python train.py --norm_eps=1e-06 --bias="all" --batch_tokens=16384
Each number is 500 + 50 x the weight over the matrix's rms, rounded and kept within 0 to 999. Layers, rows and columns count from 0. Numbers have three digits each.

# layer 3 MLP up, 384x96, rms 0.229, rows 0-144, columns 0-95
490522439519513543422440422473501508559545459552484444538544573483617472453504399424433551459461547517588512386481476430575552483528526505523487462543521452474468420492520527568547528493509439394511527615444562475481489484496513571513526504400498451487577552474488485486522490518525496530
430532478523565433433372491473454489342483443535479506469445475523477429468500508470507470556457567528481435497421535446503512509574571593475525523514590413521423462551462474608430514478360554442588476481570671568506459534399527509563518533555575543529585387480483481469559544497443423493
499463566545476465493426552500535448491527469598487507466523543454420427544441461508520506500499656455591452519448466496517469581553462524538461451502554472521535462514491506413463513489580456520531472583537536459515417523493409511548602510500504511543528503443602480502524459471456523421
502492473564548414492425491507427580489520480563480459457508464476484486444515478505561506515460491526456420505478584510501457516527472509552477480498577466525478468534443446563473453486486533502554490497456593551531522588491471450466558530497545540544515544469538497535492559507508488470
492524470518533450481405432489461579516517459554412480454498459524508454493490470424547441526476583549502514448460520472513533467545594659537546523505544382484510432552462508520464479447465490529516563507511549554478473521439509468504478538598579513482565492544495457512566620519496403514
516521521470457491411497487514514528563449447557505460542536520475602398462550444442538534494410450460512405427531494457623495558560491447492491499404558470520510499583544440541513535503501476394528475606419578541548554563526494586426518503538520493444604532450412448500495489408469500568
500502571520447504496443568521481504392446460552468504583490521606475411537466505488599471563473502621564507425491561499490491481558485479576559414556542535502436507511449527413448448434496558553546574494504533501551456537467460508445484520496427543487530474463550461435504480482512502482
501516508481514521516517475534540627491506454501464539515424424620495475546521513525528554556533452497472514495486572444490522458439570498487502547424470444509458496461491439456502519543515472438566546465443496528475494501463468484590496594442503441461486516620426486421451461570535500562
424674519517554507443493472534427517487447550533440454498523527465510370578421523529549564506454560507468411526463476391468494465564415485485639540468458492607412590447594446595468517498483552457570490563400643542576454492465520485489571509469517497486523432460490454519474656425490495466
525550452491437530445408488519467434509496484576475445515482547588452409547451547517604479438528587629539539544429583478470483427591597525562555564569552483550485451520574522424466526459459499431478444463463549506407540499399475512530513513533527467505568426509549443425570560406471497496
465485551561581450546450500438437464458527477588461494424473549459425497603514492489517455563483613445533409569452498504500487500516522596536420502444521484569470492502481482448429478463497594440590461546452560544541479539464502561538535491535605527540524482523532466503508540471490466464
457600479498480433445505470509393513486449476438517507488517545570397466466462403570498405567532552681573515477364511606582581499488491591605613552467562426452484570432353474504559567524413492469461539483498468594486568573457500409492447538517433463512484560501477480495541616484497482537
472668462550474542486502433469433473536533550528448465525510532399558484549445463496493494526540520495513579429427509422403484450609474551542528406503519435500430511501579508514473519487542407514479451511423604599533416500486530452472579533481503555527515478533420523533490482484539456447
491488436557505453477439555555454484433561517588496500503353481475413387480568485535476506478490563483487469498406483531527487512550546439605464483477501503564483546510470483460501549496514437457538394512583510441570480522492464438566594504434597430478511517505488536528534467578424552468
549515504592537522481463425456457468471511446519482484550559523489576511473520509475512519562453513495476512479359504458490528559576512636489449411489500428612465460556523495451421411476458547486585493546520569594478536506460467537452532528561446537502589518548559548492538479500496465470
461473467485591479573483410447511459525470492532479461477496507550506557508528481457505550460558539449467530526508572460450522548430589590561554526439564526577452488582530414585562466448475513523498528485468508471477474538479531443485464516496562495469489512472478533339491538501548451494
523541495607502520533512543478534528493516364433474533486512421522398498495500366427442489528443546464641558464480514539607495469453560485537519530451510519478477453524415452598486477515430401549462518622511543490541486599496469501528474501500492449493507586478489532300498598424478466492
455428496608527349579387512439510530506579385504504434499441543445414545478468373490496442622571553500556500517406493548460543534474479521547431509418525455513447513619484421541467423474522560424591482535536494499461562588501496524464485521466402536486493562588538526549553437539549492546
511570448509509497555476492471491397540473433458520488482507519449496458570506495485507484484470618481530471463516548390452439611536506510526456413472544518521419481498583508522441513472528538483537498527481540494520374490497520452530552495501553508503542527482524495513519497549463488448
440502436501606506585468501365521464514532495493444470520559431548484448496469433514543583437520490444510533452517536534559549526433575504550616405551583463507371568586523476458521556478478463503493481525466543574508510524426499546386516509473425463526514440496534492422519537413536455558
578492554501521377480403476454471462547458511562473456489419459488442457565523507439575517494540518521532522490553509517502506483612508474613513427569624517531509498478558537450574576464460500503440485474463494491521492552496506534412492489549553548518499464444504502489600465536461495466
583591501590514542481468499476481494479617499493431467486509486546505568495490419457543446455422522599517534479455530495449509465496527539462575443519498463507494475482459427618493513479453426578481476480503520501590371465453516493412528543523553498491505546496487510475598526553544454478
529471581533554458536450502462499464533418504513470479431472389478502413552489487446526492403570505477541541467407505487564497481473650538517559466473522467603508534563545461482517559448472476551495517538464538541445529515469458455510495539497628407541574541532411462414527512545492464483
483515519563546464529492495454497473531427497528485509524428464481448445545495476479472517463576526456569455513448531476553550539578570512562528459530573478548447518543542439521496515470420477552497504543521488556445471550477517486446497532501537396534585501466456473413543480589495485462
489500520502482528533476572491505549486534481532396526474584474536486459489483463519657439508480496613473530448428509471520497417475552504588575523488544526511339502527455525475482515440450454550473550543406521488622548495412424438428469516550490484426460533432506482387485618499543415504
445610447467501422496518476463497584481539382426491524495533487467455476521437468566479502586555470626428490433535554374480479424510447535532519553502532472499460485484425520554429573509540505439489523553467509604526479519477468473520549567535451501510479499506436394585428555497563460515
458537560550527460494522510492455516450464501543444526541398382520534464532573517392511514542433466527543502432525551550641530433477485503517464507465464471587525573475510457442414555533438451420564516487551476629449558461493464455470502552484481472433564468589505497486510476542466526505
462436461557582498526408515532378530442545454505505488561506443557474525503560456490472544494563494600496448465399502566440485536529551500586568486527498474483449563522499535540509502494466449486536507505524481538510459509505503468521491491496505485576491554605546520498617477438492491402
501623505532492428436519499484532516492471507463456490491526337441406480499477400477433467486565558559616456398461497580614496452474478433522495575403567468481516475552536518534500473513472500479409456566589520506476542658421507481531410550602522499507472578608499441550510615509474472533
529554507531453516472429475452481558491482504489432445518425489561489484516572456433516443476519539520527536510463502463530478463521583544529520524491520363509479514536501498507415458457328516427604475543499675516540538498428492578531472545557522509499607455515478508425508593471588435572
479485583560478443445436416540447535508509480597478481553475538497507523495455552464538507559511478561597470495431510424599481460643559498567455452557500393517468451459567492447427443488467442442621449480496493485396528576464508601569415496451414487544543564615482536468525418488490516525
440494479559608515487392481445504439450479459510458503469454477479507487545582493400456473582500563549477441488480538480617522467476581563515563524474528436519454439480462457494490543461448554431524462547529571524527501538482499530528497513492521464542500516499486469343538559484564461490
629556449474473473523544462469469533505503430478506531427435481479488487564466491490459492517607535534523532504552581460533495412553531513547428521458530498492530409536509524456415546518512525377496432499598459502463464549487391508542540559427543464463586483585539369552484452613503515506
565481567551466480488502489466510589562506472520412455544543442523421457496463447518598497462447523510592485527511578388544485509432505472477445482501622502547486440568551489465510457476462567499539581497454547476538452584460479560402490541478510458511464530569491485548516491522559431525
492499441599476519523455477449515448546487534504521461519368472491505522474502387492506477529489552482486511505477517551526477499562521501579539441554534503466509496617454494520501571492511559496542491487475520593549422551520575440498492514469478481453522389438523524534512477548531495425
417579454551507504529476552551475515366539510562466519560379472556538441422553519475498529573390509541550559426358521407527518437547513480564459525520504380496484459454464461509451503501531491501547427537537483460457501578513436418588582547455428467512482496564454500452515448516482540535
585438566551517424465429570527507432429433440536496515423524473421344419538439523495506423548471613556543412565500488541544448403592449461499511433498495529581584592521513466464454490488462575591545445533562485493543444536488451468557483515571523487499494525460545448545571567531473488418
534533555524496475596417534485443523485497443535448559451503449523468453574478485467538426479507534531453481483437486505485400554556562527583491525536539509555392427535473541578453460464407518570468557509508566524548545500411494555541485508493588518560576514470530393446526566452445473515
500555491483486506418462512495501417527544515536459483421547504433508440573420511516575409445539551625511449507496540493507473555497527538499570510511472492623532527544544484532469462447508461501522526503470526472576484475431474504480475524550545500509558546497518426521515586450525458571
470572456566582498498522474488406462459543440555452493385545514514523436543460502446471512520433588464501497492439467478474518507554492531519510492454565440473530484518521549431456480498549534548512478636503568458458448570503477441529573502557490494455485600496485493438531507453456529514
517522449506488546479445559510366379510512505518481497442484490451492430578468526508582467434562615598483479480504502408469412504583543452572526434537611525536446499485523556453552563491523513591532511526463508465557435535481440460534599515515599549545500457468512429501612479526474499436
517596559535539393521440504486521499405546399514460480416530452483398452553398474492549516614450511579544501418424579556490496445564452643634533430505509484484468496531504462581389466450447478508482492520574510526536476533437455467490457555549490543514547498587606447523540534464515446447
446573448578590508488487496534452479443590513575419467505437458596561510429521471545458526534424479529420523453407486423541537402519595456520520571529518392497478541480472506519500538506524464486587422516481530499478517541473463457547575512462482473471476523511404490481496425504505520548
566575514514392536574491502525429503542401502506405486526511493415556418554502485399571514436518552457464477414542510353440405501567445458499468526426512526510505520602515500508551568478525589495552566629452524512475386551512498557564561525461563535592526501490534466551508514565495492477
531525540536537472467494461535496490482455486465398521494430418492408404569559527465478509561567445596575548420585552519510496370536564491545478443539478522528554523494488532416448627510521414527424545448555480529518416502501422600527481549496539464472540520476496476455492441562476518517
531525588499508468457414548549473607459577482499493499497501402542481501446429506538534540541491428612483435504477542499493506456512582475593504546582507537523543536536472487579505551511491411498488450449473461547542377486424386447523512519480525465546550466434546424514496444590484497474
532507486501499491521525499530548480523436499511499491526416457408391527469464506528587448464561509484421537544458606528503472468506544512474565519533566535532496495495512433468531483454475488476469476427506520508574432511477575620484486510529577431566502423529521531485556531486580448480
497631464605595431474435482480480558484421522557467459517418518506452453476444497527489510496500561500642502519392495499471519490605502548601486462496553472520454526562560478501466498488404541458508462487477596611497427507478515434464476532486527468465527495456521529541474571500491469476
514539568519486531384432513502388423516625516581498480437598410506386492517497483505607397444497532546439505487407490489482443465517577441568510483565575414531440460519547555527549527486482522541538430523515570448524599496473527504511559500554577511506532512527503411564507559450476507430
530488504570538483476432478383481478460570470568499522476500429501531493560552454443574505551460539475417457527417516461544503476541587515460447527492505479569522410589486492472479447425484563529564554519441551538529544549484485506498506528577496477537553569556500483472530484523559432466
486477554586409434662481527473440614401524430569463530537487448516474567506541425380476517531481559475535446370479539443480472570467580522540423527515549481490412472553467526572514460455547508402568500558550506476477439515499469490448552537425454503538548590685472432481486461489583487377
392542430531554503466435481533473519522522550482431417501554494523526474520520500451511595422486487545533468407486508398445437473516502523508484504525551493506395569595531516528558492466564518505539450490477559478547443569468469551430542485477537579573470477448522523513494469426497513494
505594525483467469443548415441423480397566467508492429611554477441546395522457520572451555515427530485490478421491520413500529516493511569489523566410460491539520471584577453582510567458551554481490416549503448580420513499463432431530516563557506454515486475478538406521525585507479468495
523497435497496491484440548511470496480507474561420503523543559515550372479462458531520516623494536511381413474519532434484531552594458500507525462473493419528402511563415496488467525473469549408575527516454570546588431488438489508436505551503456520517564533480544443525510601492533474547
527457595581497413520372556504513436446510449566478525473439441459428430594461482457498431514526518533496429470444584522577420385586568484562453569429524489548486463560488420481494503422502471546567443564477541472503526578455410508536511533492512521569469578524488457500537455522531482525
501519588556562406463464499508479466418496499546415481486486484501440499528490460503519472496522526591493472444459593480520497492523512537592511526475506496568436546519499474486509513449466521443592506465527614519542523549447473509519454562493491519540581510492523467426512512452626439457
589519448492462549451419484397510456441563503495490448535485496664473533489581397488460430499591549498545590472459502561533509548465647499442655427622477483494478472465531496494500465503491437538442468483440617592577503458478494439533438507506567456388539492501439537439562593448505464586
495618419530410458473455466455533462483483567468508514546444521561476485467508479465583489470506496561482584473486572579573520540410436476538474400571482458519444562496438408512505493529439537384538474459545547635551509499481540533427594535485495550439569479491539515530487532442602494521
593587528484447447463488421473487491484503522523489503529513515505571536442480442506526459504485484526525598385501549456503575490537496532517582395572527431465514486531502466504491476476412528454507542477539513493532479449487502446377421522482473529479522519476378481563566604612647459534
508504612473429523405491455515450511540490514603468531479511468505539435502556475483535476572503514431492548473523502497525520459625550446439434473479490436528550519540514456441428519542477516440512504620455559512518509567510378515493528527590618469434563503484404468553470443517474528528
464486513571571534526430436418484446539533446534494430460544544473577476505464449455577520446466561500484551520467508446577561484482561506482450479524537432500493507513520494483457452482489524460569447593455608502469501561476476508471605518437485472592617526579456503452500474457579428475
530497545507433443432472450427524480529472520493510481462573505455487538409557427484641425495423548529516510521546510569587511453534489479457451489606610470460550445545480490505545470482438561456442528528464535496548452520528501503376482492560456513497519579445567493514546545447565440461
479530493467580498570497456454534592577462553474455513481552499489492528519476461480560507453506436430456488461553543560520483455437458524460453531459551424472512538518404422589480475501501555526500460482425465496526557556480500549393442529552517584556467565545442505461503602502592422594
485528444553537472471452497489496528466552438585433481529481517509542505500495459534500515493487556483478423478377544444496533530582550528534512503449505524553439494632513516504504490452543508440552491514517589535529491564411474483534502545522451510535527537540475463500507437508543451429
434594589476569431562501501349501435545447516437475502472540497414459431506475443516558550470542477543449526404549510524596530537481478566468549507534578502488437565491454480577516614501476410591523437534440547561517543532484475526422569523469485510514569455414479465510514578390549465506
463505531528451487448462466501518448415525548547454534590405437529504478516503471467498488573471507451597516442475525465623527450552529597555505548418469455499539544501499415445501411472521494493581498474554455573498538492480438386481472574467432453511507483605507469497505464568596526542
464455559553434458505492475489466476447531366548502515425416526569481528609533468484513526548505510478555596500455483506487513461481527505579437469366494494543554506546530433463461477534570550476494411537577468482462485585474376461532580543503581485450496512539419473472446440531490538461
505464498502431481436427514554518448552580399505524397461481497516582530480628468479601364510425516523382556528403610422516481463546562509438533516492498504662372464594603420622402460430441591521525528499523471485574520527483535502544444522545572473405531456562511517502581487396534478412
455536580593476550495477479508478511546599551462359478510583507521368520506471505505527412423514475482609559505445542522506485445426614431471498562523514331474479576474554466533449410486496550542482456604516529450433555554414495532371519529555496520560527579627411489485478532452553461574
589502471461521477548472525483532473522463478471516508476452506464573565530567408436484479570534531488520454460489592505511504603526574520470432378544541540541435405464515457621445477486511486500480525496460528491551417474502498483484534516437496483463579473518517523472580436580514469481
553521489536512497513475505514513526491519432498477485522522415471524473479441396449499486499473512545530476384477594479553542511484605482554487489523532490522451486549525420466476468449451491498506487515566511479551485587448487502444461566463498480556536583584498476449536475519543473476
450549417559580544567400582521514517592518548458441468423535514544489509466461381463548551471541598530501537435415522547469460543497562482575557436555556466506394535530395489472488503492488461499464479492510629534612454499474551379413604511494446494537531514500547543501484510398486462469
572425624572446563519495461499513455520539368501521367433526484517530437563490529476480434555476496496467584578376547441470452448565487621415562505373500505621518422651570397470421359441507686503545488587473478477474463544517456594579413551577438400464466493506528501513519429525530486541
496499515512488493478499401429501528490541455559459501465558494454446517534471494501513484531509549526485443442486534445549476498515575620513565522432512487507492423555475497486475557418506490472485503488554547559537460539433508510474461578595527533539576524517500435544498593493616395486
467557601541530488570504511413387389500560546461465558521509504508507475495545496544609494525418497500421557444397497566509478527479468527457503565465481459513440514497534468477495483511409581437460409510484580591575553492453479527408572512524459556488520445528536510511524630449501502432
521472501490512485489517506511521499425499472588424506558449496552512519478574539498625561554431423462430538468458537384464547465519538505491523524494543523545557455602528442486532457468501525399483510493469495539521424600481464485515570561436502439453458492478373545372496493561543507539
508498587569441526548508546425408471469472526478485459491510462470548468491571458490554479483419572438509556520428499565542498571476539603494576539430469452528374589526471486525514387485415509505522488544534519599492544486490530489361495491475409542484533468509555552456507620424514445510
487495509556522481479472448451518511503544473574471512480521463488492494541496491470536448562473518513465420431457505481563492443537502580528471514466533457524482428529455502515520540390480492481528582531502553529541520542419452524540457552568518519530547575524463462499499497587610366514
464457526514522413486365503498472517523324480565465495401449474471483435539519486488537533535569495480481446522489538552620480473561548541562435494499609420546514547614477435468458427463429522510498519552522545551513523559462445420483491545522542508542523531434449485450482489568483469477
492569446496509464468488447510542486461440518480455483547452397530543497482547478439478504463499481430562588448516607479565568494473569511514448529512492492527510509551532387489531542495361507419457482476494515532477494483516520491515466537408590513526615456533484520348506551548557496583
477491545500499537449505427463398458508583463575493408475559500542610365577463458553477489544582521491476459441449490411433531555605557508478549447454456456530485525461597470458420505491570637476530599536413542545485510472490365478573517550581583449512525508509481388552490481496498476501
520480532506445496557360498501449362516552517587452439514492578544560532461508500466533474489582578495454474548402488432477605529439560539485629571472615415555388616556556405587554537478471545440626387537403499473534486521456522397409512493472531529420528532445428479395672637482527482491
535472540586418515538480531547513509434549451597530410559507491459524415480627518420546506448371532552446543518331524473511475598520495546424611486460510442493431531589517434592433412442464485625565445513555461503496495530503497476534461496549472498504482528617490545518640468457484495522
555462520561495467482495437383504487426588402491477490530545469570471465562431462479576500542454484547456495508514521491587510508497512579463472514547493479490498522519498482477394468442494524428507477507520509569439499579438426562481522542547452448573562575572538466507482501543523447522
567551468495536493509482524540531459507520386403499500531523574420477535472398498579544441593574539552539428448446588438408558631553480518603524418447502508480450497470492437557317538485553506463634487455516483565462489543468483416547484550510442509479496525530472498530530469533492474454
499601428533440485559442457535551512480491527508526483525459551504453490437474414475596387542529534627471572547493553493499538439463513495594613478582560413467464499444400403554454440479471567398525493484483476584519454471508553387602562495454435437595493547512438521463537566459679463521
518541488534532467497430550515520507408416457466448543544453485589392420474504441506598488480535467544475542484538519610580520548501425552489456491546454518532521545452309460496545548508411428491472461507499587543550467493495462543546539511448487493457600512442506523409483529432521517529
586605495546474475469411547454413479410541533549513467492482442467557501518500486472504496494458524590453556498338556536516461491608476568483529344614521439576480416508475514512448436460400535554384480508486583595534508492447468430463515540473493510529540454565571511516579511537546470476
480560575477633438482519461539395565445524464515455530485477466556543414589453530543460493473536455471535528416479546454498573465476536554529480488479522472534478487443486444475501581519475523435540560534489488529475544481468403475500468558472585527499515519513440458421503535599476531528
509429577474588455536472492393457417532451372493480507489549478441498516553425446590577485426566567486419492556502523492473507577579598566475533494618565553499473472550495473538522536453480532496435509488461464501462437493500478576413566499520546487560576475434503459483619497513427441383
502503521539455437450460502542523427505448493478500526551425500429475476514523486515552443560538473546541452571533565502536537542517491511507512445530463529532532497517523449486458497517483542498523561466448495584560378486498499479520468521487532451425490495529500499524536484558546478524
487564460590500474599455546482436513438513446449434524499458482499423385568488491444521544511558537574543438492519497503472446479465481479555604529522561448463438523524445543427492517509541472476559479526465580548548395537503535504561561491473481501555508447442557489499459526434488501394
551504528609479402532471485442476500447573497543469513528473421588450468577553462466520452519412542523478465474504515541493477461494488484509532501524522473506538504535481439451486448463517574503498526549465525552464424622470490474513536541533482480452485523536504495471569485536547476431
505542489539506396501499531473444463452479516546459482550454530450433495525568528518533509475537554454461479564501490500523471486506537614540521471501548493614401580531607426461448526478442557444587409477438565576529439509475529425498530496498532491449500410469523537494550595522462463414
597507540479463536487540461474566465609575406446469529587560429417451476473438370482615506607484446488580537428492536490546511578501484461475450342501492497562469419524506458514381568510478456558449488511509491467575530579445490572404459523558609367497454549535560518520553501558488458528
493517563530443470406413411563481486462581533526473471589518428565564550432605506425530365635432442583471469482467503477583441423507516447503519462583483363504497482483569455475476451504371615451546450485542476544562531495503534484529399500524465476499517559586523551524567489553542479524
541475544537546463484437557505469474466327548550469481495459419440439416485486553444522493471504552459567475518525533507552499513498573491498455427489555472559550575631446492461456530462407562601517490524614503566483481581497471424436497533579508511625545425509508532419543494502461465392
587506460507387538466503484504523492534480535522435493560509493495539505453492437508592425495460477460508534505498518520535480496473564457449490490526577469494446491547546463414534429496430546489512543495420558491537485577466534565442433477524496488462524494463554519446479538505552434496
523567522469432489494521529475485536401513500543445477541460527663571477497473487488515469482487475441539470515496503486485572561514485592412567558461463489543543521497557329472457460506511587459590587472436505551507516496465487481487545554519566552420584437439471454457495583492571489583
562441522443560486533476427460426473499463473523462447518568531539570529479546470505546500524408535465456458492552480495525540547546497563421412474518535479474536426533527534489478478467483529468489500523539585559513483509484525607436558489549496540468670516486520545493496497419543447395
517482506476573376474494485457520562483402486523481538519467456496463520483424532472554551467581488567556460397485531412533512479587456503565481488484604514500532567496454513546507554503382389494516577470533484461431501598512487576433455501568471552579561501528492485419592559521517478463
581507492502444540406445431528435345580486490539483373428525538495552518524530534495532414441520586610460556497472518393580442458519601545462450534534523485484531489524544492550489583457438513520552424494569496429480521535488499589501473487585571511484596482516485469502570465414507482481
612458534469526468460416442501519483573398492548519486503518527460461433501475402499536497528569558487515498521540517564573562602529515502513549363523564507511501494521463471430452541497500541479482566534440476537556396534509500490450497515499486436480539521430404519502512466517476490478
615456463506516521468530458515522514525517489535467523511459357504574521555448499473600534505515452412587555545524575443515591533554577520419466463566518496553529403525567413410472490490539470478457591472416547494480385519495487612422474532590568423432558442499562481421517501568506484484
590518507655452423590456508499443499403502502456476463489440471539440475499459403489513409475497580549558469437498511552474517466542459451533503517503527480486537505505415460495501479518543565510586489548514493464533421555500537480545544500454441527552498514493507476517534467534526507456
518528486537512431525459442458503538475522453580443493465454483450437426509470484478531436547467546541485474463418536506501502462614610549578524502489523440528500403594486495550433515454437514518491558522535592552497469519415486503479463539608572542494565496525485451549557627506535436499
480479542502520504582437523522464507405600464530444514401527538578388480567561509461446465507490585469555433509367457503516449538505533463487603484410543481514565425508457516486518444520562489579530460615522547452518504553462408506567499511580606473494444640498364474367534535479465501592
559503550495496494544511512500468397517468454474491520492457561484500457606477514474590450445522540492466513513530582503513390547539459460482419397486499536543445483493525490463485539486497557533531458517448490476479486524490438539482558492472563569513522471503537470507486481473467515391
544544525586427504538522459401539518498459406443505407579482387481461520483538520531536504458407449524436559454350554449519557457481547486471491495535495526589456472614557421594469578459412535500456415447569511571518560559440499570397496513585480536436608483492496530504538520486497466423
520643487496482469499509470465439534477526484493479448476521439457541418659509474559446530505593486550539487485517513424428478459622542577529497460559499489561475488501546510446382422489538503438425453515527536629489452452435433484505586536488587477485521488525494444559451460530492492495
531618490483487395449476405515551584517482554563458523588419439474567519443524460529500520575518454498522505438524584368471561447594485427457422432518514460548523447468546447458475435508507559443603479449514510511537437490446485573474484573474505527410472499593356491537517450622598503579
505572505567481509494480482455522530446521474544463504469496500487475508534471487528511484560456516549480428487440544470523508494545551626546518520452499495544492414589489505515487518434458491480522564504487601562554474488407473482566463582534507481517603511525530449530500564480622409503
501599551558523481532524466468488486415460470498343500482461530528432436545509464476515479551523532568495492323480623493557485443578496539561578490503509480504339451509469481496448545472446446527544505501524606546539488556430469560522508553475523567491548418489443477317553526486602456474
489531558551518394518361507459437444370477467533432483510433483513389380548416484473540488505492574485536427506491574517503490470567541538558524523570558486497413527492510467477485465445490514524579466504512565575511428523472507568434506541490470524566534476476583462483553572436514457448
480472534517622492501536482365464582539511441456448485414567510562442501545420505546503443493531513472514384481484486522557490546510540545446500462430500484493530514446455541560475557504550507604542546523490555520446558566473458456439483517692575504436470591507404506425526610440470398538
518448448463402410561457468502544454440568371499529450552473514579504541450538525488486480638487460505376580439430588439499607484560503609429563491505514476583466438589545360598462493443520589428473419463548489506468403568475426515559456540535551450442526486507463523478685464590597501592
572474617561508472516424525525449562377492520554469492392458430537420440568517487486526471532469505514524452519452542559592435400529486452549453453520497479623504512495476467534457499412467536562541446570518551511509508536455368408570511526530547557510535542488472462476523503533466504480
544458550506569368433495533448434569422497515556474469467483532539460447529524545548482462507508504544416352542516486430577546508593441517438517626522500480633553512537452506510437533478473501449587503515422592559513508465451378534458494561577469475495551406411552430496584612497474464495
570534497572475520589512471445493456505554546452401438535515432524520509420560412548490477432471537518470516442490485497414458449505532467516536536477529485553503474588495489473561516459480505586405516509552564515594500498472520587383519519489518517535463556435507580455534531547539477421
512552480528472485450418453527552453496502535449453487601541434438507508498514467483531536448476490626547462415544535472562445415466500435474473567641547487545543467511532460583530495453438489449489423488470523503528496545482520580437506484460446568702527480515538545478640547391549471455
435519525539498538516447546534415535361557486508422503504525383597494367549500478392466567530465495500598446457485454493474441462471535491511546573513508418508541528489519522508522435516517428553545488596629471583489465506448451572549553517489515517509517503457505463456481489515456508520
537615460548482424484453526436438529435533479524522466501470468464472472554541484472473487511503505596478543488373575526511459542630516550490470377584519508577401480485519524518409427473442504556441487531521573545485514499426418483477514547512504492484571463607590460486558506515512465465
536480502496499320524453475484449511453498419579379475457498438522498367525499463412562435518454608534488492445516518466544525484576515606472520566499627436524471441478431522467372468498441524539549548534520551496560478540434501558518511529486533544525575513505493433434578619449591445531
561509546476516432476534534438553567513483431462494544538472529492554482494512420498517503605452497444557452496544510532612567528582524466440484500401471477493513456510478451433406494530466529498505520570444518514490525523498411476410444565523548429382542504458468487509482487558519490569
496512490473581444507486547517417606398610499539498522534467436560465437479504438527463517573421482462510510515386474476485597492598548521508482582482567454480552443531407510502453498519502544458494488518475467465538447537475367417489541539483525389466513509495417457520495484570479527590
523520489554523449478431451436464511483528403499460455490489454500479486504530446484539460533502544563507493422475562507533487461530559560544489448488576458551490539556457471554452511470478535520526492548522573586501476575431467514507513588551526454500534499527462499477523506518529397461
474525536520487511495484440469534512490526415541448480484554457453466504526468469535538473574552504576404446435459558421582548423524536585574569491457536443484458402592474500490477571451467500456514580551514552554522452537428491493470489584575486523555512541511513455477514538528678395456
439482658556489552433395539565451474564581493538433509429480478490463433485540468531501506567566504462507431510438470519528512476505501495445452573437452410558457500522534452477431497501455452454666443574471538511468578460471429553510535530439590455467514504554521484555503509533479522518
471440506536492496402365516505544548527552460608485501473461540525478449466611472504520552555428555474606499542474464540497568487516474532480509480468499542564585468538521494459484449501500549460463490544477501464570391490475430447461463538512605395371509554426434493509559515563487518587
531511477479464401513482447497565487496434468489479477584381460560421533476535499422535498484519495504558552434530730491523491510503526464627499540523540517590494542544534337564489502466388475437554477444585493518582410598490534541515437507521526628475554440470520558372574544533562461422
437506488646553481521481540418594517496414430437476461576486394521498499476484416494584551507460461528595484449508531556564593522450560479597611457527555528492494558532508420479456506496480480580438492483551481541558525575452500469393453509527423470531507517444454541355535487481528483412
502476518565588482488483513488468418480540486502460475424464510496490522519562522446473457510569636486493506433509488506479536555521564507469471414483507500464533542501387536496433616505521537595504472559559554449511427511514502451528560486544565490470513530480359550404552449564491517392
533482518492453431529459538527477407476507430603531530463473511443498410557528487479493500514561524443510477525509561517539523503543559488552526547523529465535460521508426363515511535503488468482504446565417484489442442484513412426558574533418452449519542497461491440450522513599462533501
557509533569480495454475512520509437456567522525510509449491426441419499566528464457483362484539518544521540386357495538591467483565570488526495484519510496553495513532480532540496530445507493523504451538488552469552509510481455492580428494559589513552584515532522454469600500450502485536
542464554536545453547434551488515506410475394529506515505485442507475411470527533470562520640365517470494446509484502444477477496494494479547470533436533501610496556598492489533413479446400528470609473517587490537555497549448468556489501535558501583575499519533516508472572528518448489453
468545491556474484437498482523520523475459447510505474453479503560513447471412536539486444557526533686442361559375516423471481452498437493540583554425523553580506527489496471464459485520508576488641554475485516513483495505466466473579484548558500500413484507526501439524558547472501492505
584473447514469413519488477373572415463456414458516516584410578523467488464572389490631495508408628579534439499500538559526553579511433554519518447465521576557530396505443429518521418485494497513449531476520517485619452550505478537528492524474487465361487579471492553461597522512530475514
535437543500431396532493474480553427454567396510484504538547510493506469566520499482515473550552467476404497525582559519578461586496456576432500523491488527604481505549512353501499479479562419470537419507415488498452453545485357573554464538549515535434512580472530501476571480541530475509
518506502524544368541441452473439542489502478560424476475474486494415407509525476390510419564493588557470463446474519454498501385577580554602517523480554368517487405502446516511430521478413499534545530507551534533513494560415495524524479526536593506504543503514485477452579595477520466523
494595485606604473521450471466443521448484483488458466490522555498424473526465515518538513524517651575519473520448527506499483506532483542432511489551515410493437503456463467530442411427482553508502439539489624499477485558468459497424578550473455486517495543590445494518504513462568502505
505501511538435492457371361512455384619536567617499421554407452485564392503551373506436505526534517579524541529490489408531459360737487526531528499481642399559518554505567528415338461473513591492619482530454606446507445547489412531563430545590469448516512455457439397571487461531522488587
542580585515500434443404497523394455478477540499511460481470541480438398480428436523517446522515635556544479534542497540510465526527412455558498443528537444595511532481528465448404504510509574490591473567450578502581483484515457464516537503507554519454502496462523468576472565435480500455
560495597574467486473436519544405446467453583491475500522482465478481470443573446494625405422423548512490365499481495490555454513540499424454458580516522455538495501514466463431531446520450622556616543553496529466513516540473474549523566496506469495581500545554488534513508502405483510462
513583455513510449530422482484500427476452493496484512535399474473524514478546416421472524585491515503568545427493504537543504568582475558516511333570525461487465479555443483479502535492472461559445493489510562548602450517504522530419501508440525475429495549455529538501621459550524503487
483484575480527463397477417551448504512568420597479501508513481537517423536451533502660476500453497520590634535498693446534573467553535559479435406529462499627483489462559429431432535498426539478569513450478475432479474497424446548468485537534545454429562465581536504481517519555499488531